Weights of a small transformer language model.
Architecture: RMSNorm before each block, rotary positions, no biases in attention or MLP, untied embeddings, normalized queries and keys.
Training: a variant of Muon for these matrices, 157M tokens.
Each number is 500 + 25 x the weight over its row's rms, rounded and kept within 0 to 999. Layers, rows and columns count from 0. Numbers have three digits each. The size before them is the row's rms in percent of the matrix's.

# layer 8 MLP down (transposed), 896x256, rms 0.0865, rows 4-53, columns 128-191
102:528493490489517507499478535497494484470553487435430492507534479495549502528494450481497486502487547490464515501523472488481460490506496497508501466507548461469471515487513508513530521500501467
103:453484504496469478508506554495534513499492481484482503472484527508500512514486486488431492505491541511449509478508508462492486545500518498504523531495468494447487474537519475549516489491483440
104:517498482487501512517521546471485514491490491521518505480472467489526476502477472470531521491504499511475508473532474476476493503538510448498475496485523508473497536487507541552520530508529521
094:517532507497535492493469501507501530492509523477515501477481495545502493515542496496505478435434528513533467511444486508485497561511483475541545547544495482491502509541475509452511518521503489
099:508492525517509529479504505513488479492518535493452489494502493460521491477507473491475511466493491492501501531544478500513492551487532473525487480529496533495513479509483502554495511518477500
102:503508518516497483491485491445474466462485487496461502507493514489476493505487527501509485485476542512511539551481491476449505509497510486457496518559523518504506482481555498549489500467469524
100:485492527440541521516484487500425490528482503499535471497490557518516469481523487460527500495507514484547496472471501505489526486499480498455486459530507520465492544539495553503476470492532547
100:531507512492496534522527495508471491529519501507478495501502486425450510507472483495496510508558506480473551490477506489555486526498484522551534514556451496501484515513526510497478460489469488
102:555543500514516505504520445531509497521511478488457491527496471540490482427496497509509451518502515535515506521519456455476502492468542545485537477541523481495475509514472536496523539457501492
104:545524500471511491532486476487481503477543528518493479494474486469469450526496502543481501472507527473482534529456513527497500519507501496510478535527499483478544493504522525495495551506541539
103:480492492512508473460507465464526490485503500501449508484494465500534480557535472520475508457511505531497538513542525492518534515525508539449482468480510516477518536520473501520520528450542498
101:512463536488447530498498518534499463469488482478504544538479537497542549512489509501461470521513505480504493482505524474532454477501534507463493503480461481522482499516453514485497475512514517
089:486477443487482564503527540522534485536469550472499456522529480486509517460524466505485503476509555463469495482488480473455508513516504479490505513500533537480493487510519526466466438499510537
103:509457555508504463494501519536498508495543487491501487482497515550492468545477482501551515516521508506536505522564517480490505466532547506506513506518471500474480499514485485541455450519513481
095:474494486510448509523496474514508522505479534507495507484475491529548519502494517509471541525519437559515527494502552529519501517515531515496516497527549533501501513514484484510509445490496467
099:453511511496458501514516529505472478466499492534499468483501515485543512498440507525494497477497467532526499520507525479480518501501480524501480553513468551500482497479468473518528490511523487
101:557483488481449506495509500483440497510480535509511512459492505462529498485492496503448487520527488493495492481495519492511492481519514507503574568499497510524533520530512503530473477519513499
105:522454488458504483456521540471511509489516468501506518491513489502542545480504526497512497492500461511498511509459488483482554475482456490517523480513536487487527544521498517446491436484525592
102:520511509496528502524502509507486545487506516485472509502499490553519496494529501517473476530538503501515511497488460486539510493483472538502475469538437544493508512502531496472505507524529494
098:465496511478524491544537539481476430491505500526446502481491522511543458515530532457510495468537496454521510519490499486547483497500466517518467483514451497533486495506509458485492488478510490
103:528507476488492511511503513476508485513482527516469501572499512502527514516501522489480530517505457517518546533471518481487471483487494404495569472484501537486514479473507472485510491533546459
104:481461511525463527495515530496495498494511474490523499488512512456526518516485501503482521523551540524449518486511537539507502495493471490494468472450485515493495490496496498480490507547572514
098:487505521450501513529463516496535545475505459502479516495519514531510486505507514523509484466525484506495509524500497496482532494525508510502460488537499523482511521502490467542491520543498435
095:499500512521464473527484525487497530481491499498482500488546508520493477491502521527481461545443499490503503523509500503519524503503481500512516468498522577462469485543510475508494507526477517
099:537488504481445507465517512463470512534515505506512474535470474494503533430493464509540513504523492502525506526501535523479492450508476512508521479515486487456483509486567456496499543524501474
100:503480505484485515479502528487501498461472497503503488480498498474518433503509519544496451441512487496508512502525503450487519529481479473488512557505493553506497507486483442519511480508512549
100:488491492536494461485457492475527523490495509491485525486515519488501483510459526463493485527496502482501522468474507486518522487513502514451546481511502504469498485494471496497446467499542525
103:525517485501481536440495460501471518508433498548509532474521469482519504493492475516528519505527544513516520510494499490483518476493478521516505498469483494526508484504491524520461547486472505
108:514499495507518507525473472495548499473443460545507506515532522502511526487454511493482530525500497532481521489475506478508509496503515524522482567525505502518496531513460498472509469546487485
098:512526487477538500491482483485506506513563513496502486488533511500483512507498442473540533502501507475452475512487484505506555511515477502496477520507532476521525483487457466450498532492470556
095:472517535469532558517543504525493498517473491477510503520501522483505478529501496497520507463514508469509528531467517494469482568451514460506505560503540501483485491509467465500496478471509495
100:514536497470527472467514500492513519481492502503523505486514472479541488503513505474514530505550486511504474501494510510542473474479475511488451453514492481534545534489508466468477492521482477
102:434498530512449542441513470506505483515518467527489523463487517482580499506548530521494464500527462508510485496503499541479519485518493527511493481510498509461469529514508504505521502486527521
098:504514450531479491488483509485487498475474489489502466484515449548480515516456533492448496513518536474481516492464481512496524508527526524495485504481443434479525488521489521513491518512486532
104:453477509454477503501466521484489478555506475494541482482527466461494496472457535509503489506547515455496483486519526515444524486523466494456456501519476489510541519447482479473484492491493508
096:495485520540491493530512476481498524475546475478553472489469490508503532503513527451512498507505492466509510501500468484467455498438495481527515491460533522525518485565483533522552454469506544
099:531449503488511484447522485499458507504526539524494486487471528455531527498479496519512536506516467468548496496516481544500493462500497504504499525549501476500519519492509508531506499510471497
099:469496489477485496519502480485505520488475499478465458513470493473505530526559449512523522476502500499517507510492501489524491444507494452480488487490488475476483472494515533530491479436522523
103:498499488477515486539502549520503483499549497496450521484527500533516493515465518496517500549530467507547517489483461519502489496508470440436499506498520478473533538518504476477522465485474478
100:514471452499492514464474474502483490513473495486499539457501492511505504524509455507520459484496531496502461475485541523481516490463432533509520520505513509530499510492480465504509524510494527
098:509525488469552446496561495520485529478547537496490484511466535504546520521496516503476506514481472500522523500495498500511454528504448490456564500490447505472516475557528511475519527511485515
096:512470449523492492460537538510491486521502517535495531489517480518518452572499511491496490511456462447499503488480511507527509516524466474563502499514501506516479543541486523493505516491523493
105:524504494462495496486524493519538537454538534532499524500490473497510528473493539536497493440505513472504503480489500454465520508518519548521488490473536477489464512505513481447476508460482546
099:489511512540487505490502471520522523489495516460554525490497518542459495446511479506545451475455491474471484539473496471514489502561522493537509518457512509489471481517465499479496508515441503
101:497505471504513473504481496512455482510481513507464506483480505486494516473447495484477499487473471475512515517535505454480540513482470549500501441498523514482502526498505506494489513501499491
102:506509531513497521492487501514485507521485473526505520470475454526486464527511500498507466558518473464487463475462515514489491476529474511503503514513480495496482468469498530471531460502500497
098:509494493484525496525500442488516513448475489560505456497501514471510469505545522518478493544473491490485502498504450480520480504501473480517499519503463449490531518464508487495518497470493476
097:520521458508498476513496473475522527496557496518487517485529487520491523437508477535516509464486504504482555478483510550544437464493497496479491477512496516476507493504516501444508472513531506
100:527496468513467476511500531463468484502479523476536557505501513490523471473484517502503467488485472531495520505501463526507467488464497459474524494482518486477482466539514514484515513491518500
103:500495513486497502498467497524474490504491547555544499493506497481507530519512473495495477506523481500531491516508497525475472532529534489486496511537531497465493487456535548514513503519524487
# layer 8 MLP up, 896x256, rms 0.108, rows 5-54, columns 128-191
096:461498534556494521521486495514532533496489490467464475496516506483512473493469500559487486516470498524468485475522487513470476502488546486547502510509499474451501529476473404544556475505510524
097:485488484538537478489556520542516492467503493480500515499500507485515522492430477525455494477538500521497477478488490510526504504508555482500505533474421481505554570469485507531535517527450510
095:520507499496461477488517512447453468487517499520498499492516548515493514479482525537495525498536461509529492495531540477489467519446504503481443533550506485482464478504489483500486527501513543
100:504511460514523466520526489462466512525527464515465511484473465496495484481519471516510527502538542513487483476547544454512520543471491501537511526523508476490516479496469488479466515465519544
100:559490480477483443515514491527522496474533476495505495489514498532515468494513483474523521476492506512484493492515504447495506489544498487489460512493526447499476520461518531475484484476487481
101:470483498490482478496525537483478518497524519470514544539498469481465478527506511482505535514529515546470536498521494492473529543549481490496480496510504459484479523483479463473519528534566488
096:529544512498526533480487509473507505507504469500518496532510497445516515527564560538528484510526530539517509529522481537509506506522513525442482530520516509485535476518460504446519486515517531
098:518507499563499537472495497481519468520486515490539478513487481524474514479484506477479485515483479517521490510504494506480517514490488498488502462543494507495496511521483479492481496499512494
102:482525476490517480486518550465552508483518492469495517536476502473442515495479485502515463526535504521486470471512513514490518519534530467490499560518450491507512514505505505467497494539477459
109:518472464508494468497481523511489462500515519534497486538516488493525481523476490516479474467519519477504503528488474506495472489528438508477478521530523512501520504474476486511493516467531509
100:479502529511560495526519483482511521470543512469492449502504533465498463473497489492461530504489486514526515532497563499468513499479505531552477503494519480511518523496465470489501494525513484
086:487481543504488478501535506557488516546490491482523484480484470512478495483525494498498459523543514454459509479469513499503530530518500478522519487468517504503472494476556508509530460478464473
094:499451497461512523477479503489455466488507497477444491527500535479458482549504501481503531514524491485516511526486533515491503481456566483525495535465460533501498516487496466524526465448497485
096:502514461444495529486543531492455506486483537521540502493487496517520546501531483495485519508483517516492496485517513508510456505517547564502491514569532468509542474491513488477474487484466533
100:496467509483478492491458517472494514478503471504488531511467496513552512493494493532441492521453514494517527487520523508446510476474488531520519519500460495489505530451527501471492517539494509
097:493490495537473500466501461516481486522487511528482453482492495488529507497496508526474476480506489485490509489502541511487509534488476472520469488536531485472523459534505488479472429507516483
109:441498490511503463512509467519499491473565501505512462530521459501496493490509471520508478485511519528484543485483493531503528490523520509496534523488478504534531505519539512521507475460482502
102:477485531500484492477474497533509522527476480462481520510496507470522506509514514490476544481497540494533443534515478540536487491525496504502486460487499471498493521505508474432498496489478466
089:503477471458526483472511492492513520532487523514506450534497494482497479513467517483484502430466488511496539451498532539462484489505482491517524504493489480462474467475529493523504501521492446
101:492491494479469520464447508510539530502518492522528504520531481527539527520447530444504542504517484546489503507487524521484511512468496479517516500523497516518538488469493514499438519540526487
102:468484502523507464519510508505499535491505452451514503515474519520478469510477533489505509546516511502499454542503557540511516515489503457487492480483565518499508501476527503459463471476505524
102:496529489471493480520468515508538475477533485454522535525465496553485481529462485500514442467519478526506508521537539469467484467566491534438495502509460507494480517500500469494504468507504481
094:529471540493472532475497520546546516501504469494501527518509486523441516468501510500485506495519516448532516536481522511518448500458450476510511496510451468502539488496508495525472518526479504
093:548485494480523425494506512498506566566505452511526489475510478517447515484490516494482540492494494549529496514492470496442474480471527511477489496504508487440475491494521493492493477498526462
091:466535471452485473473512513464499480497519493475519514485488477451559466518496454514497491469518510499542502502478488481483495529498473534525498523470458477462494456458483476521497457469476470
109:509492483501466546512486520496488522485501528543526493522492513528477493474491486524511472544492513481551488479488485513554525535517481528503480513572518548519492491503520485475505481503487532
100:525490528506503504466497498497524479476503522517488454476507489462473488469485523472515489469457521479518501512513520539501523515489496507523432489498481508493553481499483465532496482485503494
108:486499458522495506523519478526486501507482488542552499491499456473479514489473498513524517491542509526526521499518526502533502497509460500456553531530495453498469502481527446515493486473501504
099:495514502566478469519454504520528491510533466497519491504503477554506513523495471488505492441502495509507501540464531518518507499499512457482514523463494498523484497529474476528497484515512483
098:479478515523509492448551498537492479480521500510519459498547464466476524496533482532448506475507501529551499545494499540501511502478511510539504550564482492481477519519506483469543482508488450
101:484509500545447442513524492490541506478519455491473519559454497495488490508492512488510505505504525506501493465527488479501506488501525508526560448517488520521525466511473528518456469501486532
108:468474552522503496463483507496449494479528461506513499495494479508487522496480481514515529504515498519482478463482476524456512487461525526501477506527458493517483478480490493448487466440523526
088:504486491504508510509508501482470481468488498487447492485499509475515471512476494487491487492518486535510470545534493485481470525493463492502481468480466511492492436484513508440498504517516469
107:480500531499489490490494495480479549527503500475506524526485474511519510489464441517507524519464545500485516486513541456476497482542508472451514522537498512505522508476486488492532486471530483
092:518449519502547512459490537546458472427507473519505516489523513466489509479496483534525502565472503501532524486521495487508576509498503495544564498541473513505503478521516536509503498497548494
104:490479524481457498503482449490512496473463521443479499523466485513572467488449521484516523514439480494484504470476534507524495527518513513498547534479491490490492511510518466546499478500524526
101:494494498465498481536459507520496492497496479509523447513487529490522478525484533498516485510533495500488539496508521507528505493506515508503502520505448496499545518505466479469476489470501535
100:525520497493505502462494513495503492501471493529502485504522476494508457514502504555496516484505520489464516485460485482522497507515568535478509519496508527510520463506472498490485526467442434
098:480488467560543484513489517481522500538486525460502495538478521490493487466492475485502535462486474529470497493489493519544486508535537509464462487526472494503510499511509468500513498536471463
101:531532458527521487506521469524510485518561524495466502536481497478486494501527516470490474507512472487481502477534539475507478476482522480486548479519505452490525477501462489459500517497486483
092:491524482553497491501522516532504473502544495504509509463504550501494512519480475504492466484524488544486482460495483470529499540504509554512493496524482517510478506505514506531525449456524475
096:499477516518499468495495499523478465462518521444517531487526515459506520472518506510476482471497502517556550466533528473469465489547498521535469523518487518502510486491484512486485483483456481
100:513481451473500501463497502485499483457519507519548479489546481488486517494501548483508536506483474448499472480481462471582481527489517534522508518460513443521507536480484478516469474465516489
095:527495495508497476536489521473506490487483484478487452548510500526460519514528503468493512505496511505476524503498528491468474513501517542509497506588462452500516521510502515556483549511503488
108:504500506539470546498535526387515502477501466469486457500499506486483526486464516522495518503521498495490517468517487516501496543505503464533490486508492468501519494527516463510458502522470452
101:484480463554484505519505467502491489499528487461497512496496483508537524523487512559533508506511543496485521512527496534475566516528518542510496499542487506521523510465476562499519498488481528
093:521529484513511532504527555517429510509519516539510504524528546482497538473484500518523528477477515493506510457473523518509501497508509478499492487538522515448495484511487491524505513510520446
104:466500449547521463466490507449501497500515495524516513525498503513517509521508467487460449466514507486542506473515469500525499544478507543504508488480466525505509516455473494508493502496489467
095:531533494484474451507498502523495515488483465480482477508508512467453496570461517449528518490507538484523494472479483490487515485500468562476534485525477523489481497503582484462533556528486502
105:502505547505517456552515485501486501518527505461508508523478537504457516534499462485542489476493504476507473465471497531503530487556517490501499476526513496490514562477526528509519505480467491